Part of a small language model's weights.
Architecture: rotary positions, untied embeddings.
Each number is 128 + 32 x the weight over its row's rms, rounded and kept within 0 to 255. Layers, rows and columns count from 0. The size above them is the row's rms in percent of the matrix's.

# layer 2 attention key, 128x128, rms 0.0504, rows 54-63, columns 0-127
size [107  86  97  91 103  92  97 106 106  94]
[[125 129 114 111 132 134 123 109 110  86 119 140 128 121  70 150 148 112 144 152 171 128 124 166 134 103 123 128 184 211 156 104 111  92 122 109 102  98 116 111  93 126 121 146  85 181 154 136 156  99 151 143 118 152  95 113 147  93 123 138 135  87  55 111  99 200  68 183  68 139  85 148  70 124 154 111 111 168  57 118 100 144 102  84  82 134  86 138 145 150 110 140 144  80 144 120 171 131 189 151 149 124 155  92 165 141 125 128 160 173 120 159 147 141 114 113 132  98 102 132 146 127 173  12 118 135 216 147]
 [127 144  83 130 139 119 142 160 102 112  89 105 169 137 154 163 131 133 141  79 122 123  49 139 135  74 156 106 108 135 116 107 130 160 101 139 145 138 154  82 146 167  86  74 158  74 141 181 110 113 150  88 125  90 102 127 163  99  86 107 156  71 131  81 149  79 125 105 122 164 151  78 186  98 161 128 139 128 144 182 139  89 132 154 177 165 122 126 119 138 162 132 185  72 121  76 105 153 137 109 127 128 142  81  95 150 181 110 187 166  90  76 116 172 109 167  73  85 108 110  85  63 125 139 155 161 192 128]
 [ 67 193 131 165 153  63 103 106 127  73  82 116 145 153 141 118 115 119 178 158 176 194  93 128  72 150 107 139 109 159 188 128  69 140 181 192 158 133  77 135 128 144  80 104 166 149 176 156 176 116 148 119 140 140 122 148 130 111 112 103  92 179 109 133 108 142 116 135 130  95 115 126 112 115 162 130 189 117 109  91  79 176 134  88 162 125 104 163 131 161  66 133 115 113 124 136  93 137 116 199  97 193  90 116 150 166 123 146 158  99  74 141 132 117 135 106 117 127 114 125  77 140 106  93 163  59  88 129]
 [113 142 113 112  89 121 133  85 113  82 184  95 165  82 193 170  73 101  62 104 145  92 134 139 120 115 143 159 124 162 165 120 108 152 127 129  99 122  95 136 135 151  90 129 139 168 160 137 135 115 113 154 102 164 126 112 121 182 102 164 122 212 134 125 138  74 135 171 162  93  58 128 132  95 171  95 167 129 148 112 155 109 114 117 153 120  77 149 108 127 170 157 165 112 173 121  67 187 190 150 164 100 124 171  78 130 127 127 144 158 195  96  91 126  90  98  69 145  75 158 161 115  95  83 167 142 136 158]
 [125 128 157  80  99 118 128 127 142 123  49 106  75 139 106 193 105 159 150  75 159 143 161 129 148 138 118 161 175  74 138 127 103 124 150 134 125 209 165 131 102 157 114 119 136 169 100  99 167 151 185 122 132 131 129 122 150 107 121 176 147 142  97  60 183 135 110 180 120  76 186  46 132 108 105 170 143 120  97  94 149 133 147  75 223 163 136  82 141 189 150 133  91 162 163  98  87  97 185 120 143 117  53 106 101 101 127 130 125 151 111  93 105 122 159 128 113 109 164 127 129 122 115 124 118 138 107 121]
 [174  99  91 122 199 108 162 125 125 149 204 126 146 124 111 181  99 180  77 135  89 121 162 140 125 115 113  94 162 164 193 156 133 138 150 145 198 107 163  77 102 135 167  82 122  68 133 181  72 119  85 161 124 140 142 110 198 145 101 182 131 115 148  94 175  93 135 134 128 117 101 107 173 132 157 146 120 147 136 173 130 135 163 145 109 152  49  71 133 128 139 153 130 137  91 114 132 202 165 143  92 176  99 105 162 147 136 137 137 133 128 152 131  98  62  91 135 155 178 118  77 116 144  89 131 129 114 143]
 [133 171 122 112  98 122 216  94 194 145 140 169 104 121 120 107  94 164 114 137  94 103 180  97 142 141  79 101 131 113  91 143  94 138 128 128 110 172 131 186 170 129 151 199 133 142 158 150 140 158 118  74 109 118 132 136 118 109  86 158  97 200 143 122 160  98  99 135 150  92 121 106  77 145 137 137  85  86  97 162  83 162 103 139 179 117 173 137 123 165 168 104 187  82 130 113 153 121 108 135 129 170 176  95 135 142 173  96  65 113  49  75 148 129 107 177 156 118 123 201 146 166 133 151 115 153 120 153]
 [159  93 134 136 159  62  77 108  40 162 139 136 153 134 130 155 138  79  90 111 105 149 128 116 133 153  66 163 112 105 180 168 160  96 126 133 141 133 156 220 133  97 135 150 122 106 135 132 163 152  44 121 135 147 177 149  94 153 118  99 142 146 103 181 129 128 146 120 159 161  97 124 113 117 120 183 134 111  83 152  64 147 120 111  88 102 129  74 156 102 162 129  70 115 159 126 138 110  96 100  97 113 145 112 135 114 183 117 130  53 109  81 146 165 117 111 125 160 125  76 113 143 132 138 140 161  56  49]
 [104 101  90 140 113 103 193 157 157 139  98 129 123  91 150 164  90  86 114 108  92 153  93 131 108 140 106 117 139 116 152  94 134 153 121 140  60 135 148  88 203 114 113 101 128 107  76  89 116 155 178 128  96 105 142 173 128 180 143 135  94 130 147  71 152 148 123  99 143 101 124 166 116 160 165 155  88  98 143 148  82 163  94 132 168  99 146 122 169  54 119  52 113  41  56 153 107  99 117 128 117 139  88 143 176 160  78 127 121 156  76 108 126 141 125 109 163 163 155  97 164 125 171 150 147 181  66 128]
 [124 127 149 109 121 142 176 145  83 126 118  94 167 142  60 157 167 104 157 112 161 109 132 160 110 116 164 160 100 144 175 152  68 106 199 182 150 138 138 113 127 141  56 141  77 119 114 149 149  64 126  55 137 122 122 107  89 134 137 131  78 131  97 128 149 197 103 133 168 136 133  88 150 156 168 127  55 146 119 174 101  77 100 101 193 143  93 136 148 139 149 113 125 105 177 173 118 167 146 180 102 123 148 190  92  77 128 147 178 125 142 144 124 103 116  81 165 114 176 112 135 139  68 164 140 135 127  88]]
# layer 2 attention query, 128x128, rms 0.0504, rows 55-63, columns 0-127
size [ 93  97  99 104  93 104 106 107  99]
[[114 122 166 151  81 113 166 103 122 170 185 122  68  87 105 140 135  92 171  92 131 106 105 152 185  85 122 154 144 150  89 168 129 114  86 102 141 125 170 162 161 132 170  89  92 113  42  87 161 188 107 172 124  99 144 112 168 160 140 160 100 134 130 156 146 104 183  93 117 108 131  73 108 156 132  78 126 154 176 110 111 126 107 119  77 126 171 143  91 141  43 128 129 110 177  99 124  95 200 162 156 136 177 128 147 157 126 142 146 142 167  99 180 163  75  70 133  90 128 135 144 125 115 129 138 178 113 135]
 [133  87 125 147 118 136 140  98 134 192  99 113 214 144 117  94 186 136 144 134 120 104 131 145 172 154 125 127 122 121  90 126 158 157 133 117 150 128 142 119 160 153 143 169 176 100 135  55  89 152 123 161 130 142 106  66 156 108  65  51  88  69 168 117 183 152 147 135 153 123 112 158 154  65  90 114  90  98 128 155 161  76 124 125  84 136  98 180 133 138 116 105 172 180  70 129  98 100  77 180 142  84 179 117 129 105  76 116 159 141 134  96 112  87 124 123  89 152 164 188 111  76  99 123 116 134 113 112]
 [ 84  96 155 191  94  84 134 167 145 147  78 141 110 148 182 107  91 161 110 152 119 188  56 125 137 139 166 148 111 145 107 145 149 144 106 108 138 129 168 109 102 151 104 110 117  73 142 176 120 127 185 151 133 107 170 155 130 111 117  89 167 185 113 210 140 147 101 118  97  91 129 107 150 137 130 140 157 172 105 184 193  79 158 183  55 159 111 167 130 148  93 184 138 111 114 124 126 150 143 173 176  69 157 111 130 160 132 137 140 127 157 118 161  94 148 115 138  73 134  85 127  67  92 165 106 112  85 139]
 [143 131 114 148 178  90 144 118  89 152 172  95 180  86  75 130 137 142 117 177  99  97 140 147  99 129 158  91  97 145 111 124 155 149 111 111  54 108 122 123 161 135 100  90 122 129 136  87 149 116 105 124  99  69 139  96 179 166 156 115 107  97 154 125  62 149 114 103 112 178 134 105  81  98 114 135 172 165 158  90 120  46 116 169 214 121 143 177  84  76 114 124  91 143  71 117 109 191 106 127 106  92 174 161 126 137 106  75 157 130 120 144 134 123 113  71 163 170 121 110 129 168 129 136  42 130 156 137]
 [107 140 170 155  89 127 105 105 138 105 124 143 110  75 141 114 152 117 142 156 144 130  77 158 129 148 106 169 111 112 122 118 184 103  31 107 105 160 141  58  79 116 130  93 155 132  42 104 136 157 150  92 138 118  79 144  95 126  92 125 109 207 156 128 131  96  48 154 135 103 134 127 129 102 150 112  68 127 117  87 156 113 141  98 126  99 148  94  94 149 164 102 154 147 142  66 150 140 166  97 203 169 145  88 101 112 133 132 103 186 110 106 156 101 112  88  96 167 178 167  97 185 129 126 104 119 172 101]
 [125 145 118 134 154 139 122 157 167 171 176  75  77 128 125 156 185 121 143 126 164 216 184 168 142 118 117 105 126 132 147 138  89 162 132 155 100  80  89 169 151 111 110 118  97 140 123 157 148 174  65 125  97 100 166 168 141 136 125 104 190  99 136  89 124  75  71 155 127 131 123 161 179  91 104  60 158 156 180 109 106  66 164 142 168 155 158 143 121 118 125 143 164 183 147 165 108 152 146 169 132 153 147 197 153  85 131 108 138  98 166 119 107  97 191  93  82 120 111 173 110 137 152 139 114  79 104 124]
 [110 176 136  98 117 143 158 140 166  54 117  89 115 164 135 113 166 110 132 173 118 113  90 122 118 109 155  90 151 174  57  87 101 170  79 116 112 109  82 135 123  99 121 143 181  78 181 140  91 171 147 159 136 117  74 154 210 139 137 130 125 114 154 120 129 168 121 155 134 101  94 172 155 117 202 118 183 102  97 179 134 177 184 129 171 179 131  74 133 180 147 107 109 176 130 186 100 121 141 126 145 111 114  94  88  85 103  97 144 127 170 115 123 149 179 136 122 117 163 189 125 119 164 118  95 142 154 150]
 [102 197 126 151 156 102 145 124 135 176 115 160 123 128 215 110 153 143 158 117 104 122 132 125 146 114 133 121 196 138 111 160 161  93 146 157 141 106 124 174  89 161 181 150 144 142 138 184 153 118 117  87 154 118 117 127 182 105  64 116 115 124 122 120 123 109 154 124 105 232 199 150 119 137  71  36  76 130 139 153 140 138 132 145 171 116  87 100  71 133 149 169 129 129 113 174 122 137 145 126  98 157  99 113 110 131  94  89 123 189 190 138 162  94 141 146  71 161  70  88 105  93 137 134 110 127 127 166]
 [153 209 137 121 116 158 159 179 154 131 130 126  70 124  95 102 125 137  85 136 155  89 182 120 144 150 160 123 109 167  55 117 134 147 146 147 131 134 116  95 166 121 127 166 197 124 144 117  98 180 112 120 193 140 132 119 101 200  76  97 102 115 134 190 119 134 135 136 191 157 113 144 115  89 146 125 163  86 147  65 139 139 143 130 150 134 132 109  96 120 146  93 111  84 148  65 160 137 124 111  42 145 147  99 175 151 163 119 126 203 101 122 161 106  96 103 113 103 115  74 152  68  78  85  85 118 116 121]]
# layer 2 attention value, 128x128, rms 0.0508, rows 0-17, columns 0-127
size [ 92 107 112  95  95  98 100  86  99 112 102 100 114 102  95  94 100 102]
[[ 72 143 136 100 172 111 155  76 114 149 150 135 141 119 183 105 149 110 142 169 170  88 111  54 128 171 199 163  77 114 128 132 140 131  82 139 137 165  98  79 192 111 179 139 157  92 159 135 156 108 113 166 172 137 116 131 149 206  86 186 127  96 138 122 110 132 143 140 158  35 102 126 181  99 116 133 109  88 129 132 179 128  91  93 131 156  95 132 141 100 156 107 187  97 157 158 142 124 123 183 141 154 108 115 142 165 122  97 145 141 106 189 159  68 157 111 131 125  97 129  87 111 115 100 186 139 109 160]
 [185 140 109 156 124 144 157  94 120  96  78 185  95 126 146  63 117 115  98  94 157 173 145 136 101 148 122 107 118 212 108 136 125  86 121  94 115 113 104 100 123 114 143 137 184 138 125  92  72  88 104 145 155 208 200 116 176 172  96 130 133 148 109 140 116  90 134 112 107 103  94 119 138 126 147  84 153 110 199 148 132 121 163 151 104 146 133 105  51  94 100 103 131 123  98 121 167 145 122 183 105 137 125  62 107 127 106 100 130 144 123  89 127 125 113 123 125 174 175 122 108 189 131 127  27 182 117  84]
 [128  90 100 123 129 175  50 123 172 127 110 110 148 167 147 126 126 132 169 116 143  50 109 135 162  80 127 178 105 172 136 164 139 190 126 156 184 105 133 202 158 163 124 102 122 159  88 161 106 163  95 151  90 129 157 125 159 158 122 110  71 158 100 114 124  95 162 126 129 136 155 115 134  72  92  95  78 125 113 106 177 112 145 176 139 150 139  72 124 120 113  92 196 145 112 126 161  75 189 125 153 114 154 148 122 170 186 152 147 142 130 166 183 128 179 123 115 194 132 128 130 160 114 183 177 151  93 117]
 [ 74  84 170 119 106 162 114 129  59 116 101 146 165  99 123 112 101 146 128  92 163 159  81 166 112 158  96 169 197 154 134 168 192  98 105 149 124  92 191 103 122 125 109 119 121 100 101 119 113 113 109 115 152 118 209  97  88 151 131 102 164 131 157  84  94 110 157 127 100 187 154 129 104 127  54 139 159 128 194 129 153 197 137  93 108 126 107 144 136 159 124 116  78 125  97 131 122  90 110 169 140 118 110  69 138  74 130 182 140  93 160 105 109 152 112 137  85 135  89 172  95 132 132 112 103 203 130  77]
 [162  94  83 104 147 143 107 100 126 147 119 142 123 166 149 121 109 133 149 147  92 116 140 201 154  43 164 129 186 115  88  92 176  69  98  93 168 122 102 142 153 100  33 144  91 161 198 160 111 201 121 131 149  76 143 143 112 124 130 154  75  73 133 101 129 118 105 130 136  97 120 142 185 125 115 149 156 145 135 116 139  89 129  70 157 148 152 137  70 120 131 165 112 113 167 117 117 111 143 167 111  76  97 162 159 119 131 154 151 134 136 135 100 127  61  95 140 201 121 137 141  75 162  94 140 148  70 122]
 [119 200 159 133 180 118 124 144 161 134  75 118 149 138 167 170 147  79 137 120 117 102 151 112 131 162 136 162 148  80 145 107 133  73  76  80 125 114  82 159 188 107 123 118  95  91 137 151 105 148  98 146 113  69 155 117  94 166 138 143 101 143 117 163 141 109 163 154 127  94 121 170 108  88 142 153 141 117 148 132 143 213 106 136 124 125 100 107 115 138 158 175 197  62 109  79  87 105 217 137 129 135 116 113 185  95 143 146 108 176 117 171 144  59 146  79 163  82  98 150 127 187 141 135 169 124 153  96]
 [100 105  50 130 190 139 136 104  91 157 144 107  94 155 161 158 143 113 195 111 169 123 155 160 157 127  98 138 160  88 135 116  69 173 151  92 160 202 112 126 128 114 189 123  88 169 100 122 104 171 120 109 188 142  98 149  72 135 128 116 120 131 172 139 136 154 133 129 116 108 150 156 136 141 136 130 152 125 103 126  87 108 138 135 157 128 125 111 105 158 200 101 140 140 140  49  37 159 120 158 109 129  90 152 169 167 131 140 161 158 146 136  54 199  93 102 134 113  77 123 130  78  84 111 116 146 185 140]
 [183  98 129 168 160 107 192 163  92 104 154 154 115 151 145 183 124 144 137 100  96 140 151 179 173 121 141 112 152 179 188 156 138  56 133 132  80  95 136 154 123 126  40 170 144 114 143 112 151 142 112 131  76 165 141 133 106  95 156 102 159 139  78 124 130 106 134 130  98 166 142 137 109 147 161 116 127 140 196  89 115 153 174 128 139 126 152 156  51 136 145 129 118  85  39 148  93 133 138  95 146 121 177  86 142 163 114  89  77  65  88 113 136 147  53 129 151 141 142 126 122 159  87 137  81 109 127 156]
 [130 139 143 157 132 173 102 141 130 107 170 119 112 149 139 135  92 121 150 139  92 153 119  82 148 109  91 100 153 159 159 138  64  97  90  92 129 159 189  83 119 109 183  89 133  80 184  75 181 171 128  96 136 159 150 127  88 124 116 112 132 146 104 171 133 149 132 173 142 132 153 106 115 134 119 112 100 167 167  86 105  81  78 180 167 108 193 147  76 120  84 134  88  73 107 158 119 117 155 169 121 168 230 144 137 171 129 127 102 133 136 130  77 175 126 128  86  73 175 153 156 120  96 126 130 122  83 188]
 [ 98 177  72 119  76 148  94 184 100 113  60 177 135 125 142 149 109 149 125 123 103 154 150 122 127 101 180 132 140 137 128  81 172 122 141 112  84 170 118 135  88 147 124 105  98 195 121 108  77  97 143 131 143 134 158 163  94  76 107 124 132  86 124 113 156 103 134 106 151 107 150  71 158 178  94 127 129 141 132 121 148  99 125 126 105 145 134 200 124 136 179  42  79 159 117 111 197 162 118 101  92 152 149  90 123 113 167  20 173 162 146 140 155 163 142 155 116 148 169 132 102 141 140 178 128 186 112 116]
 [ 81 121 104  78 194  85 155 128 151 127 115 121 130 104 105 166 110 191 181 121 118 161  91 125 138 130 181 139 174 148 106 201 182 138  76 149 108 120 148 146  96 129 135 133 146 152 178 110 112 108 147 141 133  57 177 121 153 153 119 144 142 157 147 125 102 144 118 125 170 116  95  97 141 117  94 154  89  88 107  91 166 125 169 115 124 112  75  64  52 146 198 163  78 127 190 111 123 145  87  94 161 130 129 122 106  78 141  87 123 130 166  80 120 126  99 159 120 126  70  99 169 126 146 160 132 156  78  65]
 [ 95  72  91 106 147 149 129 181  98 127 200 160 180  64 123  74  88 128 152 133 108 117 173 128  96 152 143 170 145 125 134 127 177 139 116  83 128 103 105 110 166 103 148  97 113  90 110 168 146 139 179 186 157  94 138 158 143 144 116  81 150 211 165 204  70 155 141  99 111  83 146 134 108  89 142 138 155 114  89 124 172 109 187 167 148 122 211 119  93 142  68 107  74 139  91 155 118 127  96 163 118 112 136  94 149 115 145 126 128 120 111 101 174 150 123 107 138 161 130 150 171 187 133 106 164 124 145 119]
 [100 131 183 142 173 142 157 151 126 182 117 170  81 137 151 169  84  92 150  98 138  55 147 157 105 144 133 140 131 146 172 125 188 118  67 150  93 131 132 124 127 150  50 149 129 120 143 124 194 131  47 108  96 134 102 142 119 116 112 124 138 154 117  74  76 140 120 154  82 193 173 188 113 102 106 104 138 125 199  84 149 150  89 108 151 117 178 135 136 111 161  72 101 113 145 151 174 130 159 149 118 125  94 171 126 145  87 125  94 142 108 171 134  85 105 146 170  84 150 175 102  98 107 111 127 135 126 199]
 [141  73 128 175 140  98  83 155  83 189 195 177 185 139 122 126 128 143 120 123 165 108 116 146 180  88 153 176 158 133 124 161 154 140 143 126 130 134 109  89 199 172 117 119  39 125 127  97  86  91 193 165  79 184 114  92 126 139 135 114 139 162 145  61 106 122 164 100  98 132  54  65 131 108 137 107 156 113 124  69 138 137 111 168  98 127 112 177 149 149 110 142  87 133  72 136 127 168 131 100 150 148 169 159 148 102 162 147 157 163 130 149 153 159 104 165 115 109 191 132 113 118 157 108  87 119 113 114]
 [150  82 104  94 112 124 122 158 152 160 175 113  87 106 142 116 172 136 164 153 140 113  89 116  85 114 104  96 136 192 117 126 114 119 129 123 137 138 130  89  67 124 155  96 187 107 110 173 128 159 139 103 128 130 157 158 129  93 136 192 136 158  70 137 152 117 154 136 126 156 188 133  94 139 142  80 161 117 171  36 103 165  86  77  85 182  91 170 142  96 136 169 139 152 175 172 105 112 177 141 112  92 111 126  67 103 110  62 211 132 159 102  96 151 100 141 151 107 162 131 121 162 136 103 120 184 175 141]
 [147  88 167 162 160 149  81 156  98 124  61  80 125 136 139 144 126 150 147 173 149 108 122 139  59 134 110 134  88 118 178 144 137  85 115 109 109 108  82 163 195 113 154 134 125 112 140  83 106 164  97  76 142 138 161  90 163 111 120  66 141 139  94 120 108 143 122 132 157 152 142 125  83 124 121 114 154 152 106 123 123 165 168 112 119 124 125 100  88 133 172  95 144 138  82  81 134 167  83 121 156 148  71 175  90 139  50  86 121  86 145 188 125 145 198  63 154  97 185 136  84 135 115 129  42 154 156 123]
 [137 160 125 116  99 182  95 136 107 242 133 124 177 103 150 146 121 100 155 139  81 137 149 145 136 121 135 125 139 177 117 119 164  64  95 116  80 122 110 123 172 162 180 161  89  99 164 150 177 103 114  83 109 152 113 116 112 139 137 163 123  73 132 117 105 117 122 114 137  93 173 143  63 141  77  97 130 151 107 103 158 102  89 119 109 125 114 139 129 123  82 184 142 155  42 177  85  99 108 130 121 107 114 135 143 159  66  63  94 105 107 121  68 170 160 104 134 107 153  70 126 191 149 144 107 170 107 148]
 [177 129 118 109 148 139 139 118  78 135 202 102 122 135  71 145 161 131 131 156 164 134 124 175 145  48 127 183 135  69 137 116 126 200 139 126 137 148  94 162 189 163 130 151 133 187 146  95  73 172 150  64 138 140 107  97 100 128 115 155 106 142 103  61  98  88 175 127 154 142 105 122 149 118 112 103 143  89 101 111 100 121  95 129 144 142 187 104 178 196 147 134 123  76 164  84 111 103 106 134 102 182 191 117  86 103  91 127  74 126 108 170 150 118  91 130  83 101 103 150 132 164  94 128 145 149  96 148]]
# layer 2 attention output (transposed), 128x128, rms 0.0627, rows 0-16, columns 0-127
size [ 95  98 114  97 102 105  97  89 106 113 108 101 107 101  96 102 102]
[[160 159 147 109 125  77  98 119 132 141 171 135 115  95  58 137 154 111 127 130 138  99 107 143 156 108 121 136  89 130 164 102 122  66 108 151 100 110 134 163 122 138  90  98  89 144 160 104 168 209  95  98  81 151 121 137 127 129 193 118 169 140  78 113 155  69 128 134 159 210 123 144  90 118 204  46 115 195 113 114 132 143 107 141  98  72 125 146  91 106 152 113 103 112 103 133 113 146 124 122 136 139 112 164 121 107 112 107 109 147  97 152 124 152 108 151 164 191 119  54 198 178 175 195 101 135 134 125]
 [177 141  95 111  89  92 108  99 140  87 118 136 166 102 140  40 126 138 157  78 115 118 174 109 159  83  88 103 135 111 127  92  93 146 140  97 170 130 114 175 139  99 161 124 178 147 135 114 152 155 106  88 133  75 110 137 156 136 106 152 165  89  87 139  83 113 109 134 136 126 183 149  86 142  94  95  98 176 109 158 103 121 116 100 152 130 121 113 140  76 145  90 147 129  85 164 118 199  90 143  55 103 143 163 112 108  80 129 174 133 139 123 139 112 139 111  57 144 124 113 179  66 102 170 174 184 205 169]
 [114 109 174 100 171  98 170 133 122 102 123 143 120 117  92 143 170 106 136 125 130 126 124  94  77 187 122 120 140 121 148 106 127 117  76 111 106 125 104  83 151 155 137 141 130 168 142  81 147 160 153  72  43 103 153 130  98 133 139 127 161  63 107 186 103 169 154 155 129 189  91 191 152 135 144 134 151 132 108 131 153 139 166 151 157 195 217 160 110 150 102  96 166 111 104 154  82 177 132  86 130  71 152  79 151 125 205 165 151 113  75 110  92 159 153  65 157 157 111 129 104 102  95 130  89 126 132 138]
 [157 111 150 197  89 126 131 108 153  92 128  84 117 163 130 105 159  95 111 154 141 117 135 176  64 171 158 128 112 133 111 145 135 148 173 104 148 163  93  93  96 165 173 107 149 113 140 125 197 135 123  56 151 111 145 130 154 127 119  86 180 115  77 153 110  60  90 143 140  95 196  98 170 170 131  83 106  83 158 135 131  64  61 150 186  98 122 100 107 147 184 117 127 111  36 119  68 136 147  92 156 116 173 129 113  91 130 109 119 109 123 148 126  87 123  96 145 126 179 155 175 108 162 134 139 133 118 134]
 [115 132 158 137 104 136 149 168 113 161  98 146  92 168 162 163  91 163 129 147 142 134 100 116 142 162  66 166 169 155 105 132 153 100 154 121 123  96 141 171  79 124 186 160 108 136 117 153 166 206 158 125 153 164 135 146 168 134  81 130 109  50 135 105 121 208 151  83 169 200 132 122 163 179 142 140 110 139  99 109  84 120 118 114 105 152  65 129 151 108  78 150 194 127 115 129  96 101 204 116 129 106 162 112 163 131 124 134 116 185 131 122 133 187 108 165 146  96 138  85 103 164 152 163 127 184 157  76]
 [118  76 179  83 102  93 164  80 121  90 113 140  59 116 105 125 121 119 168 169 136 135 122 165  65 168 129 135  88 109 141 124 109 137 151 140  97  94 177  71  84 103  99 154  48  91 147  96 151 166 112 158 105  83 125 131  95  98 111 109 190 128 125 185 123 156 126 107 157 150 155 125 136 138 142  87 120 135  73 150 153 152 123 170 125 139 146 185 121 144  87 127 163 122 194  87 146 144 148 122  96 134 122 158 156 104 150 183 121  41  93 111 141 163 160  96 148 171 175 140 197 123 156 154  83 105  98  96]
 [172 114 125 137 130 148 131 128  98 120  99 166 135 165 151 153 184 103 174 155  78  92 178 156 161 132 105 128  88 107 153 173 159 118 200 129 167 113 111 120 169 108 171 149  59 150  30 113 163 207 140 132 102 177 130 128  88 177 128  69 121  90 112  68  99 137  65 115 135 190 127 106  38  91 112 161 121 130 150 124 113 131 122 135 135  96 152 138 136 143 151 141 142 129 201 121 137 122 184 120 139 138 129 185 132 155 126 156 139 120 139 160 169 151 117 142 125 134 111 101 152 173 136  72 118  92 121  92]
 [ 81 159  47 134  95 157 115 134 163 124 129 130  84 136 110  83  98 157 188 140 158 139  86 129 130 135 112 133 131 119  99  59  94 172 183 174 122 175 102 164 107 126 180 203 144 180 157 124 103 131 157 116 172 120 106  97 156 154 107 180 130 188 121 102 116 102 161  66 154  76 137  95 144 118 103 154 120  75  75 170 154 127 128 106 111 134 107 139  89 145 100 126 219 113 172 132 121  93  96 110 102 118 150 164 171 145 120 142 134 162 166 168 155 145 151 116 107 115 144  81 130 118  67 140 190 139 126  95]
 [192 196 140  95 144  93 134 129 148 155 140 116  56  91 111  49 169  99 123 129 120 115 158 132 141 129 150 117 121 120  72 179 156 114 162 184  91 139 116 144 190 101  83 150 141 182 159 140 154 143 112 163 158  97  98  62 160 140 149 177  95 167 141 101  42 103 142 144 131 123 121 137 123 138 124 100 146  77 158 164  98 174 130  85  90 113  90  94 103 161 112 123 141 162  97  76  95  92 147 130 117 156 143 150 163 103 125 109 138 125 135 159 159 122  91 112  95 129 112  88 193 131 102  45 165 130 106  89]
 [128 127  91 161 131 108 132 158 168  87 126 149 224 145 141  80 132 140 149  89 116  44 115 136 102  75 133 147 165 116 145  69 134 131  96 134 152 105 140 100 115  70 137 133 119 125  89 152 109  98 136  85 157  94 129 166  93 156 119 149 133 103 106 114 152 162  77 134 101 158  87 172 118 128  62 144 125  56 199 128 130 150 123 159 144  62 106  72 119 152 112 129 156 151 117 114 124 154 114  91  97  88 138 118  74 177  65 152 123 167  94 123 108  79 125 206  89 157 135 128 141 108 166 125 105  99  85  78]
 [131 118 164 112  55 170 142 162 132  51 100 144 157 148 123 125 170 154 129  78 118 107 141 132 134 134 138  92 130 114  97  59 151 100 131 135 175 112 137 143  75  57 175  93 114 126 150 119 135 168 125 195 130 122  92 117 125 113 147  93 107 110 104 120 107 141 102  90 157  77 119 134 169 107 171 118 108 126 172 104 148 109 132 197 136 123 123 154  80 108 207 137 113 100 169 140 109 183 149 121 143 119 130  85 204 104 134 104  81 118 105  84 156 102 145 138  78 127 141 138  95 205 132 180 180  83 135  65]
 [142 129  69 122 144 136 156 126 138 106 216 171 134 175 101 122  87 148 128 156 114 132 145 149 136 153 169  61 105  86 136 155 116 160 138 140 121  92 152  52 103  89 124 124 134 177 142  54  95 143  77 126 134  90  83 117 108  82 163  68 164 114 122 185 140 138  94 134 177 114 143 107 166 129 150  83 120  97 128 139 148 133 122 170  97 110 198 180  75 148 161 141 125 153  98 131 121  80 140  73  99  75  58 104 126 170 109  93 133 183  88 119 190 157 130 159 123 112 157 152 138  93 115 113 140 107 159 141]
 [102 150 143 116  76 123 112 114 128  39 174 162 140 177  98 140  87  98 141 125 162 134 108 141 105 175 181 204 106 143 108 156 177  85 134 165 130 119 132 101 144 174 118 161 147 137 156 181 172 155 128  93  98 140 159 108 151 143 138 189 111 173 102  84 108  62  97  49 113  78 117  60 136 126 177 113 127 168 146 165 154 149  91 138  82 131 111 111 122 146  82 134 185 147 204 103  99 118  91 158 150 117 149 114 119 137 151 153 113 146  97 141 125 122 134 173 142 137 133  56 141 145 103 112  73 113 101 104]
 [118 128  73 128 149 139 188 102 118 110 122 107 118 134 122 134 114 127 137 129 152 163 100 172 174  77 131 108 107 169 159 139 131 159  91 127 140 127 146 159 133 165  98 151 194 141 126 154 129 122 123  96 136 156 184 149 139 120 146  90 124 128 139  95 176 126 119 146 120 204  82  97 151 128 131 135 108 103 207 144 159  72 134 115  94 133 111 129  54 141 173 129 190 205  61 100 107 120 152  87 116  99 144 118 134 106 134 129 114 181  72 161  93 166  87 135  90 137 198 171 127  58 196 163 165  90 152 164]
 [ 71 159 155 143 169 148  84 133 130 113  61  69 158 184 126  86  74 168 115 126 162 174 212 109 159  43  98 117 188  99 168 156 102 109 125 143  88 133 131 131 177  63 164 119 106 157 125 130 183 199 106 145 101 150 134 123 150 155 121 153 123 118 129  74  95  91 149 158 123 104  95 129 117 137 115 107 152 157 119 141 111 181 109 129 150 136  77  67 146 129  92 148 102 125 133 124 110 153 136  91 135 101 112 118  82 161 107 105 141 133 129 103 205  78 102 145 161 149 100 174  89 152 137 156 165 117 112 159]
 [116 134 135 119 114 150  83  89 192 160 151 102 104 155  87 135 164  91 142 120  85 122 169 167 136 161  85 178 137 112 158 118  91 118 144 142 141 160 171 138 140 167  94 143 157 153 103  97 136 178 153  75 168 151 113 189  90 225  99 166 109 112 125 145  91 100  84 187 136 121 153 103  77 135 149 131 106 150  90  96 143 150  56 120 192 114 162 123 150 114 158 121 144 105 206 148 109 150 104 101 160 109 137 145 147  94 184 162 107 100 123 154 136  88 119  89 166 185 142 113 158  92 104  58 137 102 105 121]
 [ 91 135 185 137 118 144 129 117 108 137 156 152 102 178  98 132 142  95 127 101 166  49 126 133 136 131  87 158  85 135 182  53 118 123 141 159 122 153 156 144 118  89  68  85 190 135  79  70 153 149 114 136 184 147 100 123 128 189 118 179 139 105 147 161 106  57 184 161 123 161  79 112 120  96 143 130 117  95  85 175 149 139  85  62 138 119  65  93  98 140 134  80 140 142 156  86 137 113 104  84  83 162 141 109 120 140 162 151 114 140  74 128 192  83  92 134 135 137  91 145 154 108 101 115 158 121 100 122]]